python train.py --num_key_value_heads=1 --hidden_act="swiglu" --positions="rope" --bias="qkv" --max_seq_len=128
Each number is 500 + 25 x the weight over its row's rms, rounded and kept within 0 to 999. Layers, rows and columns count from 0. Numbers have three digits each. The size before them is the row's rms in percent of the matrix's.

# v: layer 3 attention value, 32x96, rms 0.0383, rows 10-31, columns 64-95
# o: layer 3 attention output (transposed), 96x96, rms 0.108, rows 10-31,42-63,74-95, columns 64-95
# gate: layer 3 MLP gate, 256x96, rms 0.0894, rows 0-90, columns 64-95
# up: layer 3 MLP up, 256x96, rms 0.0891, rows 0-90, columns 64-95
# down: layer 3 MLP down (transposed), 256x96, rms 0.0808, rows 0-89, columns 64-95
v10 097:520521534481515521510496448514509512459505437505501489519501479478532483488470488467508471432536
o10 094:517487531484499501497448523484488472471491483510507536492548530493533484473509487523492512490514
o42 102:526481513537521524485530521520516482497448520483501482496507494533474519519526467493523525555479
o74 105:463510470512485460467506503496525532518545524465475489488516495528476490484495561492488527525449
v11 102:517539527528530516463473501512496512521472495477549531481479531509519490527533488489530539518526
o11 092:512491511529516471509537493474499501518506495571491483528522463519524471475503467502522514488515
o43 114:470496509482543563500493473454494481497467524430524472479440496523507497473510484517500495522501
o75 098:511522494478444492483512489535489491477524491491524537475484503511459489498488548519530489467515
v12 104:530489482527485526522472515524491527512505507507477473525558484537525513525505527523528453521522
o12 087:485525526555529509515487488485479499523493493490521463530503459497504516480476509508481440505449
o44 117:532513447498459516460508521534509512487556493492537506469474529492456485455535504470491519486525
o76 113:507462491485470504511501460511532536508490499462508547486496467477500508515503509467541531535510
v13 102:498494477540529508525527512469509495496465522513491519502498470497489480485509536496478462508526
o13 088:530525529492493550502492498476527459531494485477500525454489510505499533501467483534535466521527
o45 099:479514516515489513475493455507515481516510488514482483541456504489518504483536510461494524512473
o77 116:461501480508541480505541512538503510491481489507509523516533514512462493475487495493487504474515
v14 092:518502505507547524487478475492497550535493446471472476516488522490436522498467479521479510497501
o14 097:540526504515477505473479455478418458491490540497546482505506502497492479470474502489516519474499
o46 088:490501532502491488486524559515535483505535497516485484501492505504547509511509487498445504529523
o78 097:492540512510536542500482517494499508489533541488509546487513489495481519516534462505534502476497
v15 097:471489531506524508498509508509477482518538469512502473467487560498483467535485518538546439480510
o15 103:497519505445501476492541542510530534497511506523454490502496457513479507488502494521502535516546
o47 095:536470509515483506510530490484480493520445525480570482504519477506529549495511514497498485527539
o79 103:518500522479523502476518490547529505503475480481464523508451509477502530509517528496490469526457
v16 099:542494492500476521453487502506471476496482502528557536489485496459493486492495504516532525470496
o16 087:426514508501492495499557500529486498499469485506499555547524514450520535511479487547511459480535
o48 093:506521492451474520517465523503507540522482498480498478459470532533485486469496530494498485525476
o80 109:498511505481508499511480418513526509492524477463512499500485485492490436514523488462485477520515
v17 107:525490461494511512486493493478504548465494486471493477547517512486540481493492524466529479511538
o17 095:461504483537523495530475522486518519544496493501517477481521458540490515512474520487553492552474
o49 105:552505528473466493492529473473489463503509492544504496539470533482499501497498503515544505457546
o81 110:492505502494512462511495555524513513476529508503478556479505535526482520470501502533496525517484
v18 092:514491501476511509506479501511453524498457556568465467504496481534493485512484467471494529471508
o18 084:458500488478457480510500536527511531569478543535468549514558521478565499504527533492470480504544
o50 094:502519523509540471483576448516463501522540525475528531512494461484466426506477515473473497519484
o82 109:494511520471510575487485533530503500433520484488488531502505486503495544461521481485510521508491
v19 096:434526524446487472518477478534522505507530503512525489531472542497511519472517489476512523499498
o19 080:517520471482508526500548534501519504549501495511495528556512509488536457495574517514492495484507
o51 103:483476472531550455515496479508495519506490487495476542492523502504478539533461494482526518484512
o83 102:512494552484448530495519532533486514496480507505491511451499485503471498457463482478499502531476
v20 097:506508506473520452472512533496540474497503505498480485535529526458462528478510523502533532503549
o20 090:499469510489507482509488525490491489516535494504514541542524482518532488483508499462520508509550
o52 084:555538500483481469531513514503508506481469538460504488495525548517530489496510494499497499496444
o84 114:522518518544482494492491458496499481500502483513490506475514433530468476499460500452483510516482
v21 098:507512528462507497508472497522507483528536537462514497460505474500507496517517551519469483518462
o21 086:502477488459492521473542463545508553484470506449516506510459471456498511541481486527496505486496
o53 102:500497509475502446482521502519494463525509535511454479504493520523463489479492490513525498504516
o85 111:496519500523539507528507523453490498464470473553508546468483478482558471448521501508491507484533
v22 097:507492475476491537515472507522527456525498482490474488473476528501504477481491550507453536506538
o22 085:489545474501511497502529541505562466508486503508512473522477467525461519529488485502519532510504
o54 102:484488564483529567526505466534503524481524488506494479492513473524490473491512534482513495533520
o86 105:535472518509487505495517478459446466523499504562527545501540547498524521545489514463534482535459
v23 094:540474523511434478548470481494505512470518517510524478537511524496506523516521506502480487458512
o23 085:485491493511446496458495504512504508436468539479503505480528472501514490496482481445460468442501
o55 106:519453510502528533552480516531437464487496510491505484513521485481536484522494510515536551538503
o87 103:475502504493526484481501483511530544557511481562481539494472509484477546486503539555528486479487
v24 103:493504471523469447521531503464463518541457509468518499475468478443505508546467490478490520479504
o24 085:486485508514513494493467493509524470525491499524512524490453505484493531551549535491511485516516
o56 105:496485477466446508497507465467528518504509508492506502528548526529473518473516493498482511485493
o88 111:505533509501491534517505534502469465488497505513468460494482500538516491497479489522513478523460
v25 106:477510511491505530519471495520526526489515476532492524498505486441457473493468462467499493494503
o25 088:461490467518481516499493491533508494534455505502509481515532526484477467492512522495535485534465
o57 094:496473537487488517492500488497533490500510467515510499513488496452491539477442488489490477500526
o89 117:518492493504543491517531552562498543501525474495506486530510474534499494487497512540456518502529
v26 099:518507497521505454514478511515470512515508543524491488514472493487475451512507516493511519511514
o26 087:503495452527494521477524504491487464508496508513518493517485456484488500520486518468494494500486
o58 110:506554498468528487507473486501543530481482506488530526488521519488523508454530489519505513535469
o90 111:506466524510497526485524497516491538542538475517483473493497522514499508515484506503479491467528
v27 105:481492524487466496484481516478528547503445480557501499521485510526485495501452525528487475529530
o27 097:501523528504503484508464507499515495535503503501531497515530514470488539527517507492520524489495
o59 108:479539524507530480467531505513499506492483505513484508514468437471530458503528480552497497498541
o91 103:501418474540505551525529506509478478515519521471507460484489520504507473473519490464482504494511
v28 094:521529496530519531482517512513565504485505512476488542503513489526505509534497544534543502507543
o28 081:518502512501477495523476532498542438484498538482505481517527450458469524491466495501514457484458
o60 116:510505527552502512481504459478472509516496493511482505485446585524521534499558486483496512513514
o92 088:464485508481468497495433482509460502531485507513494449481503472522495492459441524480487504448539
v29 104:481497511509506519525499477535500500539502460511494482520496503522517449479522507505497540493465
o29 099:533467502502490503487578477495512492527483507513477478525511499466528498555523502504526495521494
o61 101:507522514458480502437505525480510504471499509510521487456471445508476543525506481547474493512525
o93 101:547496499522522517520484541499501520487520490501475488484467517505479476478502530490489512488510
v30 102:490492509502516478511527521482523505528480493532510536497480463481491475463564542524462504455452
o30 079:496511505498486506514502473503459488536517509471460500519451516544513473531518442496483526520519
o62 103:456477480501483490459515471503491477526493513523486488499553512491550520496480508487514469479524
o94 119:506496469514505518502521506481513520505520499505487446461520544518500517505496516504518454526489
v31 097:508510497505483536521489497549472490509496494525480451520515526472460526503535497509473533487465
o31 078:520472483486451524488472498518460426472521517493490482490513488505512499560544537472492522511493
o63 094:508495558544547503519532476537517556504481504529500514497498432486484497467510506451519482512491
o95 109:496488502471480512510465527470536517545511504483478526478547512514533486520450486528540479495515
gate0 105:434508487492520519474522504498502453515506534482483493478494468475504470538515518492507524504484
up0 103:536511508460509500509475509505479479507492478489494501490545466500471489495503469491495528529480
down0 096:484463510533495496488494526499507501481532519491447493550493512491490490485514516500555504469535
gate1 107:535490505480479497510505491454477504483519468478458479538488504494491508503508468509521506456508
up1 101:532487525494471520485512497457518517551492544470489470513544512488531515500510537527510493516472
down1 098:538460481538483497483507497511485526496508476516466592506479497456475466507509530544505514517496
gate2 096:510465534553551534529525459520500542486509504527467483490511533490496460529510495524488533471475
up2 090:534513513513465535503507497519520519532516517488479464492480510511509466497546536488493492518491
down2 091:451525504473500519530510524488537476480468509479506528470526510444509522482532499503549464484523
gate3 095:520530475516471500520529517486505544522481481498479500472512457499515480504496513468478513500513
up3 098:530517499441522513509501572497507490496450479485477492510519474518488461532488478496466472523475
down3 102:505480459497500499504444519496555480461501504492482484479513510486523485472512480467466541501495
gate4 094:525516488520502530500525517506485471493513506473503519501542516479497527522553509477487556533479
up4 100:526471528486523501519491526488474465546536501533477485479520514490477498497486532486520480504490
down4 097:484493501543516458517527498483471525424502533515500536503453494512481486527524464497504519476455
gate5 104:525516549500485538499518540522477499488511513506486559541510485504493497542502490518502493503494
up5 101:516515488490506496463461493479506493479544452489477477498481508482544565525545454512463464494518
down5 098:486480455509469498498500488511478526467458548512482457521508487495553498500470518518467471505512
gate6 101:536463520471516505485486475518547534515483482447498499481476519530471534499483529510449512462524
up6 105:523507486525495448501555514465436472499489498495550501528496501514512507472519452499478463500533
down6 102:526464492500491497520510528497501430502479476496499486523492526536504483498463511517462432470487
gate7 100:518472543470481475490487518500503482523492536501481512454514514498536476489474526485505538468479
up7 098:546499510513540495506521521466509509487525506515480516502483528474485525479504525475519514513522
down7 100:469471481511531489472478489499495484523509489491535506504512500497527517508500483476511466484472
gate8 094:529474523488507540535421518459492488495482484516480548480512494540480549486503512500483495534519
up8 104:529481478479545486491474502493537517527470514489469520496497520508504502473520499479539479455461
down8 102:487532499487507503492457518531468527499468514529524518503514502463500488487524488503515504496518
gate9 103:484496514538515505485498541519480478497489494549480489556510517513548512527526490456478527512546
up9 101:518487518455506512509511491462537463479503528509516481497496483436503497509515536544474492480510
down9 094:521488522545494478470495545493490530508498484501481510536477483572498511487462474444510525524490
gate10 100:521463524477520534514499485469469477500527539481506504503499486507475526513509502502535470501539
up10 100:463490478538493490507513498515495481494483512528503528542520540510529505539530496463506484517483
down10 100:535495505517517501513468483557520537494511517473463502537503463471506512490482509499496495487470
gate11 094:525473520469505533520513499486466501493521524492498460503552457536537533495496510519515576526492
up11 097:500536490497480461536537510522513476479487496496493511502504546451554499487492464525537522502526
down11 094:518500521504493520565526494474507495505494493485501427513506527449522465484474495524500559510472
gate12 103:545496486469489512507523464513524471522538459466526531475515502511519490511461548532475493528490
up12 103:446495498535493494540499496485492547465526512490545480529516512525512443512515511477480495466484
down12 102:541515462498497555479483524505534445523505493513452526532487492510514496498475511500538434500503
gate13 104:480481513548516531488504526500528499518515548536471494522488521496460475461487498461503509533473
up13 102:496500481477470455543513492507502492531464486469508476476522505507471511481457476470481504512516
down13 104:475508529525495558498505534505489468478524461546487512532537477534527494530510492502478483490516
gate14 099:503482472508506514499523528517504458495498508501505508488487492483528515547505479517485541503520
up14 102:479463524477486515469495512538471480526483468469531499502486437496460469542515491488494492495454
down14 099:478519514517517509522491480497514492524504522548497469480539483496525479460541517535539517526503
gate15 099:467500466529510470469527543513525527515498448503503503477490507494456491505469525461511516499530
up15 094:507485488525492492505480562478486461510524498470505513518498536493421487517474530516487501507466
down15 095:473470490502508474455505469459492557452511482527501498484509497517477536473536509502471502482517
gate16 099:475505519486489509437546441541533481505527496539517477543480505525512511521490471500521528469487
up16 102:479444475500499488521476538507461447477555463493487529471538522485477511458460539496495517464449
down16 105:493477552525500498523523496497528492541501530483518480517495487494522543488484478548496518474480
gate17 096:497453524489485456511522526527528487494523469502514531504506532484511519519517513521516503502549
up17 097:535529536455488497495465539475527505498505466487478563475526487451484453518484542519514520523463
down17 102:472540504538520510568470503452494497477498477552528524493505470463517497541539469516483511508511
gate18 102:517474492522515503498499497504459485466540496523502509500482476509475498506537492499472553470496
up18 096:508464488511477545538458499480480461554474509522503527506448532468519531508486488488476489487515
down18 097:491501491464511513451478495485479508501522540476495543494511483466511459491506571481513487481505
gate19 097:526468471517511559521503547509513506500468507511484448540521508504538496494465460497476522467517
up19 097:504525471493550481507495512529495459510481510451515517460517482517551490474437477452478508493509
down19 095:491523509500480447489509527477529468553497522520483502500508516512457517495521461543514519488502
gate20 101:529500509478488516492467503497463506493488541486488458515483500468508501487469479492493506472497
up20 103:487490535520478569475536496507514461492441523512494535507548530536490526516527557539487514490528
down20 102:484482491446502512500504532492501492515504516537490493486512553488543524446486505515478558476508
gate21 096:536448503497476532508500534543538503480490517501490511523460473496465499484516510468500460525497
up21 100:527541489500490522538526493532519533509512488429485489483503525502471488525492505523512492468510
down21 101:508527491462496522514488487481544478480473525500504488534504550495495559517478443524456492506460
gate22 101:497507534499509496475485498528494547507488475495544487487530503491478500511512502499541502532492
up22 107:495519435465532529461531507482531473492467480497483473498494537494465503494495442489515498488508
down22 105:512508522508490507488494485524507559491491484530566479505537515486523479501487483507513515515482
gate23 103:510519497482543509492488477509462466503508441513492488496481499476493473553486538460487511482482
up23 096:502473477464515503522489474478493542512510513471481449502491484510487492491499466519521524458507
down23 092:448548482518534509490576486481513490510495444516497457491487526512502499527470469466452510504531
gate24 100:514505522484487494480544456485541513502471525493454502500488504467540525483513503527510511488473
up24 096:449475512531522497529470496499526519512479520516446472446459532533520507504543492509476467484537
down24 100:461494504503497484521481537522529516526538509492502491482518525444487497516491481528491496458538
gate25 096:446511537462499454526503487471476503535458565509468465490484541487497482492507470531509514479494
up25 102:485486515465517497496516483536529508493512487476514491477482472479483473503502543507486501523501
down25 098:486539528455447467483468491538500492490459546485514485489529520508505487516511504484505500519515
gate26 104:502509474507487538507471519489491488498488542538481496491506540521526487466494501481513503514520
up26 104:484562521485477529479541526510511483524489485512550483512489516572542476496496496478451489495484
down26 104:480496502473464495536517470489504500469505500548509485528493535482504532505474527456529517536509
gate27 103:494529495499511535490514506443494489530452505565496544476516517565515454436479494474541500518466
up27 101:487522492467478435478483544471458513546497491545517479475502455504516501501519486484502541494482
down27 101:508480472558538470473536540519502487489552530537547499510514500511467525478515506493555526487489
gate28 096:531492504461542474509524460527501502481483468451485495485530526502498522461539471539526496495572
up28 093:473533460551494460518510469511476503497476499505500528502545463458500524534475491514448467447497
down28 097:506530529517490481492509512495514483477469481504508501510493485490498497494516522487552443488529
gate29 096:488539516503511473527492537484544487494516489493465481517523467486510494525525510514470499496507
up29 098:491496549462507515545481528477516487468499506464504473529505512513520488530531480528493497481494
down29 097:481508507504479502491522449513517488476515493467457541497472465476509484504491506478542532484491
gate30 099:511542507500520484478561521518493521497498495528474546505524507522498520456462484506505477556466
up30 103:522513554468532481477464530522524511507490457509469529518486469483493498531519495472509507510486
down30 098:505518475502506522501477475496528545474475483504514516538456542515501483504567487475536515507493
gate31 101:477489509474518521469459516504519485503512519514524512498512509514524492527468467480511488468462
up31 101:502460487538514498459538492497523509552535471473458449496513499478466509517538509479528471513497
down31 104:503524509492435489481491475522481497494471499505499487543519494509524466490518515477519510446525
gate32 099:473521516506532503497520531539479497537513473517500485507484529506516460487520516449474478471522
up32 103:544503491482517503511495472456560510465509500486533511517493475504477531493511526523518507498527
down32 101:508533457515462522519501522482507495471516549490512473503535506536517485477543499507507518512507
gate33 104:531458505516550467487497511513451504511454442495521492516517507486550510493477488505494552509493
up33 104:534488495526495495468467489491504525477524533501496525495510514530450494444514501522527513506501
down33 096:540513501487482529465465526479498478488521509527512511528551473479533451489522554506504481454535
gate34 097:487509519502491520455473498466509514508502550507497470521521503507527490470526493470504524502474
up34 103:533490496506485471495494506501519522494486482534484512426449508537476484509513459514553498529479
down34 106:504500513513478523518480532519493529547520517509481503482458491531534516499517502492479480444497
gate35 097:510542453498518482488511521509477500464498535502510517484469525523482488491473484524491491489474
up35 105:478491484514535541542440532498486516517516488518524512483515523462519489497505467516508449488498
down35 103:516490468563530474513457520483475501562499499497505488497476527484506504512515511505484512486481
gate36 109:500489460503520484510502466464519478529494482513516506503493550490516510516469493470565522522473
up36 104:462481507493565539525468484509483500528515554482506462478503504508515484529553510528473529515492
down36 102:478494489529489479468472514513539476502512466531562537564517516519453509498505563484490480492526
gate37 103:484524502504497546520499487455473494538476493548523536500543540500472518543498452520497483470472
up37 100:515458507472520491512499540504459496460438516488518485500490483509478502502469502520522487492476
down37 102:514501493529478467518518504516504494524533531466487476466478519513539463507504472536497505503504
gate38 101:475522534469516469518523478503511462516477513478466462544497513490486519476487534530445522496468
up38 102:474523540526481424479526519488518499512474523549489487546498492506525481500541505531463520487529
down38 102:537509483507517493499489533483494480489528497477532480479477505524452505511496479496517511478525
gate39 104:486525536499509524498514458474493511539516490494534533535463498518491444474465502507458490501460
up39 103:494528485510472482510491522499517456478515562461441504509479454523498445479486473527514460508535
down39 108:518530463504490504486476512505483456491501520512508473506463462465482493438479443525512532537493
gate40 097:464500482484505512499521492529529503471478538534489564438517468541458507533463531492539497517503
up40 099:466485492468453547481489522480506469515459521490464458510554537476512493457511530472524520477468
down40 097:527499483453502482550471511487476533535512488514476553514485508514500474485498489506492494527523
gate41 096:522519535509460520522498526532484484482534497526520444468522488501490493497501479493506525476529
up41 098:504482476488500570511484468511493442526494500467476482467515531494514471477512531499483486500483
down41 096:504561505479478506499500520533517493537517515503487459477505487531520507523512502495488464534468
gate42 100:521514512538498504461500514541465501531497462523490536477490527495528487499483479484503547540515
up42 100:570519507495549481508535497481496485534479526513537483537489492481494535502518518479492466536472
down42 101:525498481535552542459502534458486537487478464493478527528470504508477486514495505487545464520517
gate43 099:532489512445515538481548491518543500504498499479431521476478531507515500515510492503488477504509
up43 104:509532493502445459498452503473506548502514456445505480476496473500488507475485519494463501500431
down43 105:473499490538507528505470537502520523541487494509501535489508463502506427478486487491486484497486
gate44 102:495516506514489518471538503527487493511488468526495509525465503533504479546491476508515530466518
up44 102:485552518533483498495522521489499472466502508489498514534474501455525457532553497515507514481484
down44 100:528519531502496496540452535475494497527504510522478509474497501470517510509522511513471459524493
gate45 101:525524475437545528478492480515531514498468485524487516495485480514477503507519486462502490477505
up45 104:484487505511520489503470523505496508515495536509504495492528499465458537495521577498501501464498
down45 101:473513522523502515459483509497467504538488481482544546506490454517508511516496537493544476500521
gate46 097:498476557520490486502519512514519468455476475511503520482519468548547470488479481517491487489531
up46 098:516468497511519493519471517505547533505528476458467516453479546469483494507470524506492527516502
down46 098:499472469510484502513529506530507442474477495505502474501497473504511494499516521500493454486508
gate47 103:505513530490509493496520472499478480472497461486490499494511501539508526507499509498466463565508
up47 098:505487467472498492492533487522469496523528489512500513496464508457510505495546522486523466460521
down47 104:526485515521487481499528527512494471512507520489509495493501460518491466507486484492498505535496
gate48 099:458447489496493532486499479484508506474551520501509505500492563532510484539459501543462465497499
up48 097:492456492505535507491487492528481495508517463497485510520476481448504517474466517560509493544503
down48 100:550498509535477482478515565466510495494483503521511497503519505494526516499536491516550515511515
gate49 100:529491494466491497516557526495512479469509513456531519490458481486459514499516547498479530517491
up49 094:491543496519504484479497509530498513508479491479470509446500492493454514487461479480503492517481
down49 098:435465525501467569503477495443488520480475515569498512552511538535489456531502486540498488504497
gate50 092:514480535485499499553558507464505477480521491503440494516482521526487478494493487501522507487518
up50 102:472457514517478510541539489513478566517546505463463508471472476526501484517483462489497551480510
down50 102:464491499453488480466489492481487484514521503527463485531535529515476513501513478497494521501525
gate51 092:521516478548484545500471504526465524541547520484469499500531466524534502518486467479476502506499
up51 093:479466531508511528467501504486491523461525506503499489529438556508487441540548503500486496500476
down51 096:489479479534544500477561523496472498487492466500508476499461527535549484492479491456526513481495
gate52 101:478522542524472501486431533497530488549476491500469509524492515486464519536530465494475473501519
up52 098:524531487531552506473488481483498486521522523527484537522529459511504476506543470502448456505493
down52 095:469488516511468528471494498526477423483477499480482525488514517487450513554527443522531549487535
gate53 094:508450499503501509523502509475475527508520481467503523561514526522464505515518505533485481494505
up53 099:490527484541488465510505518530487500525500499516527500513490499484511518466530464500503488483504
down53 098:521523487508498518514537526504547487495550481510472446471537506550536478527538521491483482495496
gate54 098:504519504545499439502471516505510521519533476492512480441470519472480500494500516478472491477538
up54 100:475495520518506511525488521498486515543495437507495532516496460501516486434546510493505513445460
down54 096:460496464534513505529495505502500565536517490515475474468464551526526461537494499498491511468524
gate55 096:510482491504514484509503548525504532495548478505494462518459491487489498523436531530436516530518
up55 097:537534449512500443518512484495502512484520504496539495486479455500515468532461487549466496498472
down55 100:499514511530506499497514497445504467518507485465499461506512482504502493524514481523498504481495
gate56 105:491526500486545496558507513476482505526511480506501528489511490502515474465483483529509473481491
up56 103:533531450528471486522478541514562500505527535495503490462489535479521504512477489510482512517500
down56 103:531553484474440527478521489489478459517489541498476548487507492444520484522485532511480507506490
gate57 094:498513484510490502509527525516488504523528546500509530470542472535476511483481472484487460540499
up57 093:492515510480501515492486545524537516497464517503482474503524506497501552517508534511479440492496
down57 094:482501517513495562516505493447496557544533511524500513492540467516459507531481529512488506503519
gate58 095:467473505481493505468516535508527468547498513528526451498531525549495514501460472508517522516509
up58 102:516450486478466467480504507433494494476493528527509500555522448494500498526471511496523474496479
down58 102:543539494511534524480465498510511469500532522527525485503490503518467518509497485538552512508510
gate59 103:501497518510504507479475469480488467508568510514482543529502587482508508522537463537501475505469
up59 093:505456484540496484477506467500562562468496474518467483513461498523474478529512537480474514548509
down59 102:476475494518530461486474522442524548506512472473471463542424444515473480505513501523515483499447
gate60 091:465516476527518506512491480513494491525516516494481532490497560549535449494516527460500519552514
up60 101:487484460501538491488525510485494500484469528531530463514520487528509516501465452463502477511477
down60 100:539456547507472492461484494465478483501453488521465516495504501513511465517495517517518465553537
gate61 096:467468499421500484493486521472478514536440510478525537450493493473500526499520520477480526528492
up61 096:530465523503546496510525521465514481500492505476510500500464432518507490470481489521519487554534
down61 106:518529472553538506493456476557549472465500495492492510476521511508526491512499507525530507502476
gate62 099:517520522510474477484502514513516502473504478479473520498502469493493427514558486496467490522499
up62 098:481503503474572493504501475466508488512512490472490508476442481498533487507475514473478520463534
down62 098:523479552495516500487542515500486491519484498517486481541474479543498501507491449486491481488495
gate63 099:519443486487489533522480510466520492529533488478488490481509501451496467481526484519481462533480
up63 099:484478458506496478503499473496512552525532508517484502523518499480512488515431478485510515538522
down63 097:527457523479438513500548537476505466506496483520493499545508520484503536457527528500426456491500
gate64 093:517483491541543511509501512502452464512528453527535485489487520506484507513494491465462497508530
up64 094:450499493495476499516508509484515515493517547529538532475506494480542495471520508522506514557470
down64 093:459524484480477507490464483478434486514485482530450498519487498535513493512477518469514448511527
gate65 096:476471493520500478504510500521492510514485544504482487456528496504481507511510502514493485447480
up65 098:516477554466549508505525501475466504481457505529486507497534439505511544525462513524546504466493
down65 095:507538491560474519483474509498510473470527546467531497519498547488477489513511504461480511519514
gate66 093:497464500476495517518524538513478510496463508496476494511491520481490446508463485467510510508439
up66 099:513505478520478480498520504488507481534508497444538456530480453540450451493496487499544518507540
down66 101:543538507481498505516496504523492494483473528537477470545520457488457522468507516478498462490460
gate67 097:514538533548509485485522474473509462474495525513503478503508512501495492502530470495557508510521
up67 100:461497517468460500523484457495517539516492505480541479461512485491486507487490478450507530488517
down67 098:509518477499562507484478512510468475493513493504526487536521525520506466499479510458507450462487
gate68 098:507464520465448473511493518474554497505482507502542494483515466542484448505505495528477527460517
up68 098:507495502484530479495497514487541547509484545458505457477467526502514535484494518472526515489529
down68 096:471477505531479575516548500459474489467509497510526513500474511495490523468479489488475472531523
gate69 100:472508474516511529507523496515496535513514501502533517533517464433473489459510523458482498493451
up69 104:534515500494521507432490508497508493510517518476479493501503538479504556491553476504470563484469
down69 106:485501507522515513535514492507521526454498515550497507494522482490498538472485487482527477508504
gate70 094:508532518493501488474472489512449532537465503549482511491503504499471473483487472524484494474449
up70 097:488501492476521549475493487490453498477493539489442461523511536505532500503480529480511527479503
down70 098:476519489480501496480501497523478471533504477525465474514461473528539468524540476477538497486497
gate71 105:521507505494453495494524498438545488531497510505488516477456516468523502452442510507471504519542
up71 103:491528527525538506510547498497504482511473465459461502526488502483497528458466473462474517487503
down71 100:471550512515494511522501551476477506524505493498487478497484514479513547456449504496491503480499
gate72 101:505494550501491528491520478508524500531540477544475479449550516555487507486555518503499502529494
up72 104:461456462503528533486483485520484524532503499548496523478521492540467483477512514480536513472492
down72 100:500455461508498481504489533472500513520492522506525501516496467501511510500519496556459482512526
gate73 104:502525466521501477516508481480525471540506490489548525504530517469459547496494474552516504454476
up73 117:500510507524504477539511561493497509505530508477539500490458501529528511505527502504429517527504
down73 107:476529479505517491501486502499516499454471518497455447487484478490530507519451520525502487519514
gate74 099:512485524472519545522505456436500529506499493487507474526497543502490504478515492511527497531432
up74 097:497493471480468519501504487486481491525471516510494507490521504527509534494488475480499487521515
down74 091:462499484524521470503482508487548508527520530518503540552494493510470484475528485485474480493485
gate75 105:529504534494491528496497497497519477524495507488544528551456494483487512491495486482455455472486
up75 106:503516494556480528523500478479439519479495532516516483496522525492464495553481503515508509508468
down75 111:485513515475501512520515471540475503534509480467476517496515447494515509461480512489477523495521
gate76 101:488502555495460469517498519483506514500463542527505504480525499493525478465495488476481506490532
up76 098:504515491522513491489505514548530493500513485466450520493489508485467474511506490527488504505484
down76 101:551533486493516509526525492559466458501536495468508500518506503527525512499485512499490520507506
gate77 099:496501508499484495510488520489485483484497497463508518505489518492527513480553485511522506458449
up77 092:524529533509490484509468524450523535539479507514503505510477477531500491536539469517477481492465
down77 096:503502490499522506549497522512463521497540505544545510481509440459494504523519507520511525484496
gate78 103:457473521551518552506519505478470502491526512502507508474545508498529509513492476511502519532509
up78 098:498507508469525572496498510519530521519480454524501496446520503475539498534480462456464494456505
down78 102:480506489522459530482556525554488492474508472504484520462501519515545479519569455491521482498519
gate79 105:508475497507535477522536494496487516466517498467488528471496438472493438535517522480461506496464
up79 094:431512506518526551474457533544514522519491483476530545481500505550520471514512522483509489523504
down79 095:522500528510502492522475552462471505518485506460544484547474566513527507498510504478534518563486
gate80 096:485514480473522543480514490515492462521492516504496465441535471524502481535477492457509465510488
up80 100:522571491473496494514509482512517481508510509510465526501496527497473504446503509485461454463512
down80 098:482493493545453496486487509510503540528467500474544524534538492470522502522523479488513481496465
gate81 100:512517539516477491486491506478508473538531489513487512493522525514531500539519479555489554482492
up81 104:503491500452493508489458515521531492515515518493533539494482481502448515504481531493478481502489
down81 099:479528463503473469495523516501501534523520479485506452493547487514521494496510492504535529475462
gate82 099:473525522460537522550472502515502526498501463522440446516474509515542452508497512498514509495506
up82 095:504464480477494505528475486501486517497504493493484487512507500518523494510470501453460504537445
down82 101:505504516545504487493544493505532479473506487490566488499467495521514491531498480465498478519492
gate83 094:506490492487532526472542509511522497494488458524518509533499530471488515557475563498486503487514
up83 100:514479438479503520495510506451467478450469479496506496522477500514507467475470466551494504472517
down83 100:474558463510523495459545488535510486502511490510478498501441452506512519499481466519481518478493
gate84 099:478487495500464511471566496465518488504515516499527476496525485519512519522444495479482482533531
up84 100:450518410528534527500513511526474525496510522510516500476527499478495496496486541510492531476468
down84 100:492476487530551513502462539507471499467502478500492510514482490543529479513502485520510512503482
gate85 100:513526585482519477476482531492483484488514538508495468503506534532483502511476479473496485489438
up85 101:482533491523484543506514517510518518525461468490461511495548528477489501537484480465550478525487
down85 096:481495476483462511499497482513481522489510531505506488548511488505525497480454504544492496458498
gate86 103:474506490539512525486512544530532481518460518471519514522538537492517467529482510484530516515450
up86 092:504479529485524490492511473495532501520487478510486500475504480498493457497457496478541506503478
down86 095:526467461552454552465521481462483498496501461495474518491518492530547467508485490519496487509528
gate87 108:510500500472554492494474485520518544489443483516501544489520506483472431513484509471532493546496
up87 106:492490459479480460504492476462517472487530493446483498515497490494535479517461535495461545484473
down87 105:543485504514560461501519502470465500495481481470495526485490475500514500518521509549482571464509
gate88 101:487529504515493536502522538528510520494507504533534533504504502461491490486519490463477509518510
up88 106:516496503525502484490555553534492505442513475526533465519510504500509480450534499508496491493529
down88 103:468492480513501515475519506534478529488478565479465497531497489503523509551512467483504464532489
gate89 104:487477499481495489509445498499483532471496486512532507509531515466500497470456539517494496519530
up89 103:435511524536509512499515502525536519546510515514528525504500530462502506505499541514550512523498
down89 099:484488486493478522473520487488502477494503475514529473522528452501524514507480491511523506518477
gate90 106:540505507425543487507514500497489492502502523501468508510508500484548465491493519503507480486534
up90 102:476477516466453552507507477528512487474497533516509479495517491491502484477527476500528544491482